Weights of a small GPT-style language model, trained from scratch on English Wikipedia.
Size: 11 layers, width 224, vocabulary 2048, 7.57M parameters.
Each number is 128 + 32 x the weight over the matrix's rms, rounded and kept within 0 to 255. Layers, rows and columns count from 0.

# layer 7 MLP up, 896x224, rms 0.14, rows 317-332, columns 0-223
[[147 114 134 126  74 184  85 107 183 141  94 159 160  88 123 143  74 144 135 157 141  82  92 117  91 151 159 108 152 105 132 172 161  89 163 167 165 142 133 129  98 145 129  65 153  59 144 192 111 104 213  97  63 182  82 113  79 154 211 164 178 124  59 120 149 141 122 126 171 151 172  79 130  99 184  85 140 135 158 138 109 122 128  82 146 139 139  81 115 121 163 166 136 139 150  80  78 145 145 202 141 156 185 111 130 148 146 102  98 107  73 141 120 111 102  96 157 128 139 120  67 122 115  83  99 125 136 117 141 182 108 131 121 153 137  97 120 154 155 127 151 125 164 108 183 133 117 135 133  75 109 164  63 171  87 131 149 130 149 142 129 125 126 126  77 104 149 180 153  87 104 135 122 128  98 161  57 104 104 123 138  96 121 138 124 136 213 148  51 139  92 119 166 163  99 156  87 142 137 100 144 103  56 185 134 119 158  91 112 138  88 143  92  79 153  89  76 132 143 172 164 148 163 161]
 [109 142 101 139 116 108 105  76  87 141 143 154 163 145 102 161 110 131 112  94  77 152 101 143 151 147 172  99 118 145 177 154 117 129  92 118 114  98 130 137 147 141  92 164 146 152 141 120  93 161 109 174 198 150 126 194 119 110 111 155 180 140 124  24 123 148 118 141 107 134 180 141  43 177 134 102 161 175 142 104  99 124 137  77 102 118 136 101 116 125 135 165 133 139 150 135 158 108 165 122 125 107 130 139 114 133 165 136 134 134 162 110 136 138 110 150  91 120 125 115  97 157  84  97 149 151 145 126 105 138 110 132 139 116 126  97  96 106 170 173  67  78 159 162 192 158 120  74 155 110 112 125 150 158  55 112 180 118 117 149 215 171  68  78 145 132  93  88  86 116 151 207 113 158 119  53 123 164 139 128 115 148  71 108 106 112 180 122 120 187 137  57 145 141 132 166 123 100 141 125  90 104 138 110 119 124 144 109 177  97 147 126 136  90 136 129 115 120 141 122  89 112 134 105]
 [147 135 145 129 133  74  94 161 119 140 123 162 129 121  57 112 129 136 154 127 155 135 115 156 178 105 167 139 127 172 205  92 115 160 114  49 122 103 149 109  95 139  84 186 177 146 103 149 144 102 185 157 124 118  97 117 123 153 117 133 231 135 134 158 124 112 129 160 146 129 124 144 158 166 140 119 118 166 129 166 166 114 124 103 112 133 124 111  90 106 116 126 143 119 156 162 119 119  76  92 187 164 116 169 111  89 146  70 141  84  79 167 111  58 102  57 144 131 151 172 111 118 191 107 159 135  75 106 181 119 115 119 156 111 141 131 146  93 117  77 113 114 102 133 170 128 166  81 126 120 147 166 101 130 137 143 126 170  54 149 126 109 171 132 135 114 123 110 125 147 115 111 162  62  69  78 124 149 101 151  75 187 154 137 115 143  95 228 114 126  76 129 158 163  86 126 185  97 106  97  72 107 174  83 178  94  81  84  97  69 118 145  67 104 121 115 114 136 163 136 110 144 116 125]
 [131 149 164 127 156 110  91 113 115 109  97 126 113 127 151 112 186 159 148  61 145  81 149  67 114 136  71 127 122 108 152 140 157 208 124 148 141 126 158  92 173  91 147  88 119 112  68 110 191 130 109 126  82  90 159 165 152 107  97 119  71 148 128 168 168 143 150 184 155  91 129 113 164  85 169 133 109 148 130 133 145 151 105  90 125 101 156 152 144  72 127 157  65 125 109 154 134 104 183 135 102 132  74  95 144 107 146 209 129  74  91 100 108 110 142 123 105 103 146 166 114 110 119 144 171  57 132 121  74 164 176 116 145 119 128 103 162  99 107 146 150 154 125 154  61  86  95 123 157 115 206 123 106 115 153 167 146 129 148 131 165 145 134 105 115 121 113  75 125 126 127 124 121 147 150 137 154 151 120 136 135 140 129 144 144 116 113 151  78 191 105  87 119 144 126 136 139  67 127 139 101 134  88 142 116 106 111 133 132 138  93 152 126 169  50 133 179 135 140 133 129 119 201 144]
 [123 139  98 154  84 145  89 163 115  73 117 143 123 129 198 139 130 133 156 112  46  95 195 153 183 121 116 142 164 119 129 109 161 115 173 101 127 130 119 128 132 162 113 155  90 123 162 137  99  90 150 156 114 138 149 111 149 115 139 133 119 121 133 120 105  83 142  62 106 121 167 139 127 102 156 110 100 114 153 111 121 110 124 161 144 157 124 167 104 124 112 120  76 174  97  85 152  76 101 162  99  99 107 107 100 143 116 103 140 133 144  98 124  95 166 114 111 153 165 137 153  71 113 177 161 154 170 116  95 143 115 155 109 116 192  79 144 116 120 101 109 119 124 116 119 102 169 181  48  94 106 185 106 138 194  86 175 163 154 157 122 123 137 154 119 117 128 111 116  97 107 119 163 144 142  79  72 147  77 100 109 170 118 132 103 227 137 169 122  96 126 124 122  88 158 111 131 147 111 127 188 119 176 145 106 100 122 156 145 118 109 135  73 117 160 162 160 163 162 105 196 112 136  90]
 [125 133 117 182 149 120  86 162 116 181 133 188  94  79 148  69 146  91 105 205 104  96 165 104 130 123 110  91  37 144 106 136 159 120 178 119 156 145 103 154 129 138  96 161  85 124  97 140 120  64 118 156 152 128  76 168 175 115 147 130 130 121 112 111  64  92 144 143 143 132  63  86 131 140 164 137  77 142  97  95 122 159  84 120 125 187  76 133 184  96 129 150 122  97 107 172 123 194  75 150  99 166 121 110 115 153 120 164  98 124 100 108 120 148 134 149 174 103 105 126  73 103  91 130 123 175 132 185 117 132 177  63 134 135 137 121 162 110  86 128 150 174  85 185 108 119 106 131 164 100 142 173 130 136 140 135 105 110 148 167 146 154 107 160 146 156 118 139 147 111 102 137 150 124  90 111 116  84 166 165 197 169 115  78 134 159 156 165 131 172  99  87  85 142 109 144 105 116 182 125  63 159 124 151 114  83 117 151  98 168 161 108 136 103  90 111 115 157 147  68 146  86 103 138]
 [ 83 104  89 105 171 129  71  87 125  96 108 111  65 170 162 100 134 130 183 144 148 116 170 158  91 103 112 166 132 118  95  78 138  85 123 176 167 113 114 121 174  70 149  97  91 166 140  68 146 114 174 123 140 151 173 160 150 139 121 145 123  92 119 154 136  66 102 125 141  66  64 155 162  81 158 169 127 145 181 133 122 174  80 110 103 124 126 164 105 129 128  74 166 156  99 157 145 136 149  97 149 107 148 133 124 148 134 160  99  80 139 131 100  62 146  85  67 184 122 156 153 118 138 111 133  71 152 119 127 160 107 187 141 148 101 129 136  87 138 143 106  84 141 129 130 131  94 129 109 133 121 112 132 117 116 138 169 105 122 139 179 147 129  72 119 113 101 103 153 127 146 104 124 146 147 104 160 219 123 136 167 141 103 117  98 119 136 145 119 132  89  92  86  91 186 148 130 198  60 189 168 146 180 133 148 134 122 218  84 130 124 109 194 122 106 121 181 122 111 158 159 167 172 130]
 [ 97 152  79  94 126 135  64  90  75  73 158  87  82 199 123 143  87 120 114 117 127 188 154 139 103 103 164 153 127 136 175 113 160 159 147 178 159 107 160  84 154 126  92  70 201 157 135 117 113  80 130 185 112 113 135 143 160 117 173 125 158 146 167 140 131 132 109 139 153 136 118 149 146 126 132 143 120 105 115 138 178 132 114 151 113 173 137 159  69 180 124 160 166 166  73 149 130  58  69  75  74 133 183 106 150 156  89 192 162 135 133 140 133 131 119 139   4 108 169 150  96  96 144 121 151  29 105 163 135  77 144 184 184 108 117 123 153 158 111  91 101 159  68 160  71 123 131  91 117  64 129 143 117 170 143 209 153 145 192 114  82 169 118  40 154 165  90 158 157  94  99 142  71 160 108  59  62 135 175 195  72 151 191  98  64 150 115 177 123 114 100 108 166 135 143 143 110 119 109 139  90 149 106 112  70 117 125 164  95 184 136 139 187 114  80 136 157 160 134 105  92  99 156 147]
 [137 131 139 102 128 113 194 105 110  78 230 151  93 157 138 126 167 142 120 111 132 148 166  98 118 174 141  89 163 134 172 114 136 128 152  91  79 150 164 125 163 140 181 157 132 145 116 146 188 132 179 148 147 125 130 129  94  59  78 145 112 100 133 180 180 138  74 102  52  51 108 189  95 136 111 142 145 134 135 115  57 122  91 169  87 121  84 160 100 164 126 153 113 169 133 106 101 130 154 132 164 110 126 126 154 132  86 126 110  80 151 157 179 113 121 127 119 111 153 180 105  88 100 175  97  86 107 173 153 109 110  83 112 100 146 100 152 181 142 126  96 133 173 157  60 115 150 172 141 126 153  99  99 111 123 103 103 169 110 149 101 141 115 174 110 134 116 141 104 202 139 156 121 151  85  76 140 197 182 108 163 121 122 153 109  96  35  84 118 107 103 174 104 121  91 174 166 129  87 113  84 107 132 109 167 133 122 140 117 130 107 160 164 125  99 169 117 123 133 128 130 168 155 163]
 [ 94 155 107  90 129  86 177 140 168 160 114 163  97 128 157 110  92 117 181 181 123 126 142  87 148 102 100 117  58 138  74 119  90  82 152  60 171 170 126 158  46 161 108 144 139 173 117 121 155 118 118 126 123 112 151 125 125 137 198  95 163  95 201 155 118 145 148 130  96 208 124 118 109 135 135 127 175 135 110 181  73 135 152  76 113 143 207  93 128 172 180 118 147 231 123 124 102  97  63 216  91 103 118 111 127  66 174 100 111 141 150 170 133 111 120 146  97 148 123 154 169 123 128 138 200 130 182 152 128 143  81  74 183  83 162 140 106 108  87 150  50  84  78 138  92 121 153 141 139 116 150 110 116 141  98 127 175 132  98 149 143 111 130 120 141 141  38 149 142  68 129 114 160 138 160  82 160 155 145  80 104  57  75 146 126  29  89 114 161 134 154 108 136  92 146 122  87 155 168  99 140 163 129 110 148 108 159 138 105 160 123 142 153  90 134 126 106 120 187 117 143 172 147 131]
 [119  67  55 186 143 112 109  93 122 101 171 145 113 145 150 121 105 119 148 138  78 125 113  84 129 118 110  98 170 186 133 189 109 165 125 165 144 128 127  89 150 116 127 150 130 120 119 122 159 160 145  97 146 122 134 116 110 134 150  92 137 146  82  73 132 173 117  96  52 113 182 110 129 158 177  76 152 173 155 144  84 102 178 146 123 231 116 123 148 107 113 150 121 131 151 159 179 142 186 164 153  94 138 206 164 161  46 107 200  93  69 188  95 169  91  59 100 162 105 154 173 162 128 172 168 152 127 189  96  59 126 104 132  81  78 152  92 161 116 155 146 116 130 217  82 133 103 163 106 103  47 158 145 119  96 144  85  46 166 128 110  92 111  99 130 176 112 140  88 162 121 169 124 121  80 110 118 122 146 137  84 104  86 151 126 141 135 116  97  98 170 142 121  95 163  87 131 137 111  55  95 141 105 143 132 106 136  97 114 138 181 183 143 116 178 126 159 151  63  53 105 168 138  73]
 [139 106  79 126 190  81 158 114 174 132 124 121 141 206 153  82 140 176 108  91 125 152 145 161 117 115 149 100 176  89 142 142  83 182 120 147 106 140 118 127 107 152 137 132  93 112 130 172 146 131 145 143 155 138 111 161 126 132 115 167 165 133 169 104  88 111 113 176  85 137 167  83 169 145 132 127 109 135 140 160  78  90  85 113 104 130  53 115  63 115  58 129 232 113 146 158 100  94  88 158  57 130 129 120 131 124  71 130 139  83 124 142 117  87  94 128  95 118 184 179 156 129  95 156 197 128 105 123 122 102 118 129  70  54 166 119  81 113  72 127 123 154 128 106 113 150  99 139 118 134  92 179 131  80 152 122 181  87  52 165 155 124 153 128 165 113 186 194 135  97 160 113 121 143  91 183 146  86 135 137 104 101 124 109 178  75  92 139 155 177 119 126 114 167 124 116 137 165 122  93 152 128  86 136  87 144 125 148 128 106 113 122 153  84 141 157 138 165  99 130 145 122 111 183]
 [141 198 163 113 106 117 110  87 129 122  75 113 125 104 132  78 134 108 116 125  97 163  46 109 162 116  96  83 129 189 161 176  47 109 135 112 140  72  90 127 127 127 157 108 137 136 169  92 106 118  53 114 121 111 115 173 116 124 121 129 192  99 202 158 156 156 150  89 121 133 145 187  89 103  97 162 136 119 170 140 114 123 139 154 152 128 109 116 122 151 193 159 143 103 149  72 171 132 195 129 143 142 128  96 153 141  81 149  96 150 183 122 163 123 133  73 166 137 127 120 137 151 239 127 119 165 157 193 102 123 144 104 179 134 145  84  98 134 152 101 125  89 128 167  94 162 123 137  99 126 130 149 138 153  98 123 135 141 143 118 122  72 127 128 196  88 134 145  91 148 151 173 113 142 159 129 111  88 121 148 122 125 121 136 117 116 158 184 126 130  60  70 170 115  92  95 133 135 155 110 126 120 204  91 101 185 114 128  92  83 101 138 157 102 116 123 131 121 146 147 183  81 112  90]
 [118  93 144 114  95 159 195 171 123 118 129 161 166 160 150 104 116 112 168 157 195 122 108 107 104 152 127 165  63  96 153 190 134 132 179 126 123 129 126 162 117 128 162  81 122  98  99 131 178 126 137 139 148 148 142 102 141 172 136 124 111 158 138 195  66 118 134 128 129 139 154 135 140  63  98 127 167 142 140  94 141 136 149  84  91 125 129 134 118 165 107 121 156 158 120 131  54 102 136 114 108 185  90 157 116 118  68 109 152 161  58 148 156  40  88 165 109 105 105 155 148 123 112 107 111 167 100 122 175 132 146 150 127 109 150  61 164 128 121 110  98 163  88 131 110 124 154 118 124 182  91  90 131 121 131  74 139 172 154  83 141 109 109 113  59 138  51 108 136 105  73 170  72 117 146 175 169 171 106 118 159 151 136 107 133  80 107 115 124  93 150 166  83  73 158 151  86 161 168  96 165  82 141 164  54 134 151 127 112 167 158 120 153  70 102  84 201 182 110 124 119 138 165 146]
 [107 133 144  95  99 170  85  81  92 135 109 108  92 123 136  65 151 139 137  94 151 118 130 101 185 127 101 118 149 154 186  93 136 116 169 127 129 194 146 153 141 141 135 136 184 167 160 137 121  81 116 113 140 105 186 135 158 135 124  81 155 197 161 106  99 128 116 108 155  84 123 115  78 127 148  88 139 190  81 103 190  99 130  86 111  64 164 102 147 112 185 182  90 123  67 105 147 140 101 176 101 118 156 120  85 116 116 146  71 168 105 157 133 111 120  40 123 150  51  50 165  83 179 132 159 149  80 121 179 111 121 136  97 197 159 136 128 127 127  43 183 124 121 122 144 122 148 155 102 124 154 122 131 107  61 115 128 109 171 153  90 153 162 104 110 126 182 148  98 204 167 167  89 162 113 122 117 136 112 195 190  87  80 184 130 147 133 125 150 145 169 153  95 154 179 171  79  87 153 121 139 121 117 154 175 113 100 108 125  87 144 158 116 108 149 123 165 123 134 147  69 158  58 118]
 [156 129 149 117 152 124 148 144 149 127 153 132 157 110 141 191  58 128 115 187 108 184  70 102 165 124 153 125 198 115 115 124 114 146 105 120 117 179 121 116 105 137 193 143  91 138  97 135 109 154 160 163 116 143 119 138 115 133 130 127 140 174 250 104  70 168  90 126 109  78 124 209 106 122 134  54 138 103 127 111 135 157 196  91 120 140 138 135 119 130 190 104 105 105 102 161 140 130 155 111 179  90 129  89 103 118 114  96 105 132  76 125 119 175 125 129  70 148 107 154 135 115 135 153 106 155 169 163 153 150 139 107 166 128 121 144 185 110  95 118 150 146 104  77 117 141  98 168 139 137 140 128  91  94 121  72 124  95 103 126 105  96 130 144 127 124 106  82 109  74 127  90 152 137 152 118 111 105 165 158  88  93  89 170 104 121 146 175 171 119 145  91 120  82 138 121 132 161 140 124 101 170 104 136 152 126 113 114 176 118 110 154 166 184 143 143 107 115  60 132 112  75 120 146]]
# layer 7 MLP down (transposed), 896x224, rms 0.0722, rows 317-331, columns 0-223
[[140 114 142 113 115 101 134 169  92 129 148 193 137 186  96 150 140  71 127  99 121 197 126 135 102 134 187 119 107 163 110  77  78 144 123  69 182 114 128  84 107 131 213 114 152 177 163 139 184 108 124  87 104 118 167  52 120 165 111 117 177 147 149  76 114 135  95 131 165 139 153 130  71 168 141 115 161  95 113  72  87 162 196 138  98 115 152 141 131 159 167  97 129 152 111 126 108 104 114  87 147  61 117 119 147 133  86 147  86 105 142  85 197 145 125 113  33 119 135 138 193 119  82 161  60 139 224 135 119 160 105 108 154 155 153 134 160 149 116 126 133 123  56 103 142 136 196 133 141 198  69 117 180 112 172 129  96 110 133  52 100 142 123 128 177  99  75 186 101 112  80 149 106 121 155 131 121 115  79 167 107 127 142  54 147 101 205 145 168 155 115 131 145 147 187 115 138 149 173 154 123 222 130 103 117  78 156 167 152 149 101 119 119 104 108  82 127 146  75 119  76  89 154  51]
 [137  99 133 126 119 148  89 137 101 138 164  99 170 109 125 116 107 177 119  95 206  81 178 107  99 149 141  95 141 100  95 133 157 147 165 137 103 162 114 127 125 159 120 161 176  78 157 103 124  90 123 127 115 113 149  69 117  99  52 177 155 145 129 183 137 104 113 103 128  99 127 110 200  96  68 110 107 165 187 140 102 127 145 135 156 165  79 143 176 173 111 131 134 187 136 120  61 119 146  95 143 130 138 155 111 107 114 119 150 149  72 140  61 121 106 147 162 183 165 160 101 157 119 132 119 110 133 158 136 153 138  77 142 169 101  90 155 120 117  74 126 132 131 107 104  86 137  98  96 120 103 112 114 118 147 158 135 102  78 160 105 145 126 134 142 137 157 162 124 130 135  58 158 158 178 177 163 118  80 108 132  88  89  86 117 152 154 112 121 128 118 135 136 127 108  92 141 151  98 138 133 144 144 206 134 141 138 178 128 129  97 122 101 111 110 129 121  84 119 132 173 161 184 113]
 [ 85 128 102 153 114 131 104 146 119 108 105 112  77 143 114 130 108  98 159  83 120  52 164 141 108 116 137 135  87 118 100 120 137  82 101 148 151 145 145 117 107  92 152 141 135 115 103 110  83  67  97 123 117 113 119  63 107 139 166  93  61 141 133 156 157 112 117  89 101  79 158 140 101 105 141  82 150 119 116 158 128 155 149 162  92 121 145 161 175  99 229 168 154 160 135 131  59 176 192 162  37  90 147 107 151 182 107 133 109 143 126 164  91 138 202 182 102 123  72 102 145 113 124 117  61 141 154 163  76 107 224  96 101 117 121 163 136 139 118 181 148 139 133 142 133 138 185 112 136 166 166 130 131 149 126 204  93 137 139 124 111 106  92 155 159 156  94 149  84 129 126 125  95 118 143 122 119  96 129 144 135 133 144  99 143 121 100 113 155 140 131 182  82  88 135 159 133 145 136 114 142 111 188 134 135 160 157 135 161 117 155 152 127  99 161 149 105 147 125 164 105 135 109 176]
 [106 111 137 183 107 116 140 156 137 189 114 146 145  98 131  84  98 116 108 150 181 109  90 123 157 109 140 142 136 103 147 118 149 179  90 114 124 114 120 142 161 165 187 117 132 157 161 173 108 100 188 134 177 141 151  94  84 140 156 134 117 129 100  78  95 121 150 151  88 129 162 135  93 107 126  98 130 169 127  95 150  97 150 144 143 128  58 114 200 141 149 139  99 155  95 103 149  92 111 172 135  96 131 114 141  89  72 128 101 156 150 145 149  87 147 132 168 125 115  92 105 156 123 136 138 141 122 129 140  95 150 137 103 112 111 151  80 143 117  97 159 155 126 109 177 129  85  85 105 146 156  99 140 151 115 136 130 121 198  85 193 106 183 109 114  95  91 145 117 180  86 177 107 126 123 109 132 153  68  90  91 118 146 117 107  92 169  66 127 147 140 133 174 106 131 100 112 158 157 169 188  87 128 125 141  82 128  65 163 148 113 140  87 122 151 130 143 109 100  80 115 135 142 209]
 [161 117  81 137 130 120 133 136 152 130 109 153 134 139 145 163 156 123 136 174  84 104 111 121 141 162 173 129  91 164 113 154 181 190 156 180 165 123  88  70 146 139 133 142 133 139 136  84 153 122 142 142 168 181 155 167 105 177 118 119  79  78 137  72 179 129 107  94 139 135  77  95 154 114 121 131 102 177 160 100 117 129  87 161 127 113 133 119 133 131  88 108 141 161  96 123 153 153 185 152 135  96 140 121 109 101 107 136  95 139 135  88 109 101 132  87 178  87  91 143  98 129 178 135  82 124 114 122 170  99 155 136 140 122 144 109  80 117 132 135 122 124 154 125 114 181  86  83 105 160 106 140 101 151 140 141 135 145  95 145 112  93 136 179 130 156 165 134  96 121 166 116 141 134 138 128 113 119 172 105 160 108 122 122 105  99  61 102 147 136 111 162  24 171 156 130 114  90 132 138 124  46 187 137  90  67 160 148 120 106 160 152 124  92 158 128 151 118 140 169 124 150 164   0]
 [105 185 139 143  86 152 128 107  99  98 107 133  57 173  93 107 113 145 123 123 140 147 137 110 107 110 110  84 153 115 147 150  76  67  55 171 141 143 133 138 138 116 159 120 133 122 178  81 144 128 184 110 122 181 169 114 114 162  93 122 130 159 168 155 117 128 170   4 145 121 145 161 172 110 174 105 176 129 169 125  70 105 146 117 122  46  79 156 142 119 147 137 129 108 136 143 139 146 140 134 125  87 135 139 147 146 141 130 145  94 138 127 208 104 130 149 116 147  84  94 168 127 135 109 172 157 117 125 118 191 152 127 181  91 126 125 152 113 142  91 181 103 106 127 158  63  54 134 101 101 125 145 130  93  83  97 143 151 119 142 167 158 183 117 129 141 129 120 181 135 151 134 143 113  94 155 159 116  99 155  79  98 118 124 122 121 138  95 108 108 180 138 150 109 123 141 106 102 126 132 130 146 139 104 211  84 106 120 115 108 103 155 155  92 139 191 141  92 139 179 110  77 138  69]
 [153 168 106  99 136 175 140 157 105 190 143 106 176 128 141 128 114 196 103 104 155 104 155 160  76 140 174 164 141 147 140 151 116 130 137 104 159 102 128 145 115 140 160 149 105 106  97 119  97 175  64  89 142 168 113 123  93 148  71 125 127 109 113 151 125 165 181  45 155 134 130 177  47 139 170 116 126 163  80 157 142 151  97 101 135  99  99 122 156  91 116 146 102  87 115  85 171  89 104 144 123 128 130  81 144 104 121 130 139  84 138 155 126  48 127 181 151 169 147 125 150 126 166  59 136 165 107 110 129 190 130 168  64 128 167 142 107 108 154 148 105 133 105  80 117 127 108 170 137 111 123 123 171 125 190 148 132 180 170 107 132 169 130 162 104 106 162 127 100 102 151 157 126  91 155 122  86 151 107 159  96  46 133 150 145 112 132  97 187 155 173 117  76 134 143 118 112 125  90 127 151 173 115  90  87 147  96  74 114 150  81 130 145 135  66 126 176 123 108  58 117 164  99 154]
 [124  68 153 157 192 107 157  90 108  51 161 156 113 118 154 141 185 155  75 185 168 135 142  76  54 183 137 118 144 109 104 182 135  81 155 123  80 234 202 181 123  83 124 135 109 175 134  90  71  71 126 197 178  88  96  69  60 176 136 130  96 165 137 135 135 126 176 138 150  89 127 151 121 122 166  97 117  73 132 191 111 150 137 111 150 117  89 182 173 103 113 111 131  72 121 169 107 149 148 113 144 186 119 179  86 129 123  97 143 138 155 123 151 108 137 118 118 120 140 128 127  68 113 107 139 153  83 153 146 122 130 127 123 162 109 156 172  86 111 141  93  86 192 110  71 196 140 125 154  66 117 154  83 157 121 137 131 159  99 121 188 101  76 150 134  74 103  91 182 179  93 111  60  93 152  79 133 150 112 113 105 138 109  73 136 104 179  97 117 160 182 114 152 107 145 123 136 118 144 101 163  87 127 133  94 158 165  93 151 121 101 104  95 143 214 118 111 147 144 139 162 137  85  82]
 [ 98 169  79 173 112 159 143 127 138 100 124 143 153 131 139 110  70 116  49 108 170 126 114  96 149 112  97 153 157 149 124 146 134 176 143 140 144 120 108  81 161  55 133  99 109 121 149  95 117 141 167 137 139 159 142 183 179 136 119 125  91 113 134 108  89 114 186 161 177 112 122 104 153 121 104 161  84  74  82 154 171 106 169 126 152 154 150 131 101 193  97  85 135 105  58 135 136  88 141 149 111 167 100 130 101 129 142 131 139 122 104 154  96 127 186 155 184 124 111 152  89 146 122 106 170 143 169 119 157 124 141 143 105 127 127 185  99 119 124  92 136 117  59 108 126 133 141 159 111 173  90 142 135 155 100 173  71  60  97 103 135 112 112  97 163 167 147  85 139 137  92 197 171  73 100 163 137  98 130 118 150 145 125 156 134  95 170 161 152 164 157 112 208  93 134  99 116 110 138  99 192 127 145  91 137  99 140 114 116  96 114 127 119 153 114 131 116 164  62 124 137 144 116 106]
 [143 117  91 142 126 150 163 175 137 157 114 150 149 124  95  63 219 168 101 129  82  47  72 124 112 101 218 163 156 139 173  93 208 134 143  97  92 112 184 114 102 104 127 171 119 158 134 120 113 141  84 153 107 124 177 146 153 111  69 110  63 195  87 135  90 198 128 194 166 160 139 159 191 164  97 164 140 159 139 145 126 106  67  80 104 103 101  90 170 132 100 104 140  99  46  92 124  83 104 157 136 120 155 120 124 125 126 103 118 118 133 101 143 101 205  65 160 144 146 161 123 129 142  53 161 150 105 116 139 159 161 132 134 127 122 164 107 150  31 161 168  96 140  95 186 112 120  87 127 163 165 115 155 161 100 100 147 117  91 145 139 209 127  74 101  93 140  87 156 208 175 130  99 137  93 105 133 102 115  59 124 159 100  99 127 126 144 119  81 103 117 155 143 113 147 153 128 154 183 135  98 159 164 123  99 119 186  97 166 118 115 117 103 178  71 145 168 175 138 142  27 100  84 113]
 [151 135  69  86 160 155  88 131 132 167 121 142  62  55  63 112 168 129 133 149  81 155 183 126 101 116  72 125 164 169  96 153 123  25  61 111 127 129 105 142  46  86 134  94 163 139  84 114 145 161  83 189 101 140 135 125 120 103 103 100 132 107 162 150 191 141  87  37  57 103 104 166 153 140 121  95 101 104 115 201 113 174 141 192 182 169 149 163 127 122 116 158  98 138 109  98 152  87 128 103 137 103  50 141 143 131 112 128 150 147 133 197 121 136 144  77 163 117 143 108 131 113 145  74 161 100 152 105  98 147 172 134 137 170 109 169 124 160 142 145  92  71 153 177 109 194 114 102 145 115 164 152  55  92 114 136 129 103  62 146 164 104 162 149  81  93 150 195 202 123 173 114 119 118 136 139 123 170 106  99  74 134 159 188 150  65  98 166  89 115 119  97 136 156 162 159 115 126 128 143 155 161 131 132 185 124 174 130  49 153 160 140 200 158 166 174 114 128 117  72 102 151  77 154]
 [122 170 128  70 107 141  65 151 127 178 108 155 137  52  69 171 114 121  67 104 114  91  94 118 117 144  79 105 133 132  68 134 178 110 131  79 114 130 158 116 153  95 140 133 164 100 115 121 172  73 141 143  64 122  92 102 134  69 152 133 134 119 101 112 126 156  85 127 136 170 176 170 113 115 172 145 140 128 154 157 158 118 181 162 145 203 104 143 196 171 122 149 141 101  85 134 151 155 121 156 130  80 199 149 173 168 125 157  95 111 156 113  95 105 127  98 142  93 154 129 136 150 122 130 150 143 147 166 130 123 152 189 136 109  91  96 159 150 104 114  74 117 115 148 117 178 140 137 152 137 120 190 116 156 158 133 140 135 143 117 115 145 105 129 123 128 102 122 170  79 102 143 137 112  61  96 193 153 108 129  79  94 201  57 130 166 100 202 134 132 101 130 109 141  62 142  97  91 113 144 139  85 121 119 106 160 164  91 138 181 158 105 157 136  89 117  74 110 116 118 103 132 189 134]
 [121 128 116 105 115 168 107 146 140  90 126 125  93 143  97 169 126 161 154 137 140 131 113 147 130 145  94 146 124  79 131 112 144 103 116 135 148 137 153 133 100 146 134 126 162 106 130 135 126  93 108 153 140 175 180 120 138 132  95 128 108 124  68 136 175 157  90 199 147 119  45 107 165 109 124 143 115 138 142  80 130 148  81  96 161 138 131 127 158 104 167 162 145 126 104 133 155 112 116 126 106 115 149 110 115 135 116 169  88  99  94 174  93 154  59 166 121 164 162  98 166  75 118 145 121 147 141 132 145 100 157  98 109 122 117 104 158 136 116 170 205 158 102 142 151 135 169 193 114 109 128 126  68 149 149 130 114 152 156  74 103 127 129 140  83 132  71 137 109 135 109  91 127  94 202 109 154 140 146  78 134 127 115 100  84 133  92 101 104 151 121  90 105 137  87  98  84 129  68 159 164 137  99 198 134 143 112 119 157 210  93 170  98 143 163 132 128 138 156 132 131 164 123 140]
 [133 128 111 115 155  89 154 202 125 120 140 107 149 121 135 148 135  88  64 132 108 144 110 108 153 132 123 127 180  82  99 119 116 127 165 129 130  98  66 117 114 101  75 124 195 169 112 140 141 100 124  74 147 150  75 123 150  97 123 121 209 150  97  64 115 147 135 192 131 118 133 132 136 221 135 145  84  93 161  88  73  30 141 170  92 120 113 147 170 136 102  95  89 181 171 157 161 133  95 119 150 110 122 131 134 167 133 134 142 107 100 143 127 147 169 137 101  82 122 128 122 103 145 140  97 118 212 165 131 142 122 137 129 126 124 140  79  85 190 174 180  78 110 124 105 183 135  72 147 113  79 171 149  85 125 150 146  53 135 159 138 105 140 166  98 114 148 111 157 151 113  94 172 149 154  91 139 165 136  67 146 134 157  98 142 153 146 129 142 105 151 111 172 110  96  54 124 113 104 107 148 146 108  85 126 104 150 121 172  87 167 147 132 158 145 119 111 127 151  95  99 159 147 114]
 [100 159  62 188 190 170  85 117 140 105 133 148 174  76  85 145 130  80 176 167 133 136 126 150 118 112  85 128 117 161 121 167 118  91 124 105 139 177 114 100 119 100 255 139  87 108 137 122 115 187 150 190  82 125 125 116 138 155 134 127  59 131 122 113 109 117 120  98 153 144 163 142 138 129  97 154 100 120 154 150 175 165 183 105 117 133 136 183 142 162 110 117  85 145 177 120 142 180 114 141  80 136 110 103  61 115 109 186 106  88 126  77  57 112  76 138 162  81 114 121 133  83  89 175 139 138  94 161 132  83 161 149 104 114 152 131 153 146 144 186 133 142  95 130 105  65 106  81 131  97 143 128  99 125 156 140  90 152 123 172 162  93 153 152 116 107 123 221  98 102  97 137 126 106 112 158  95 127 110 124 137 103 130 121 148 114  93  97  82 159 133 126 200 135 129 151  87 178 205 140 101  62  97 122 125  98 167 195 147 132 153 117  70 132 177 102 113 135  84 170 109 143 145 150]]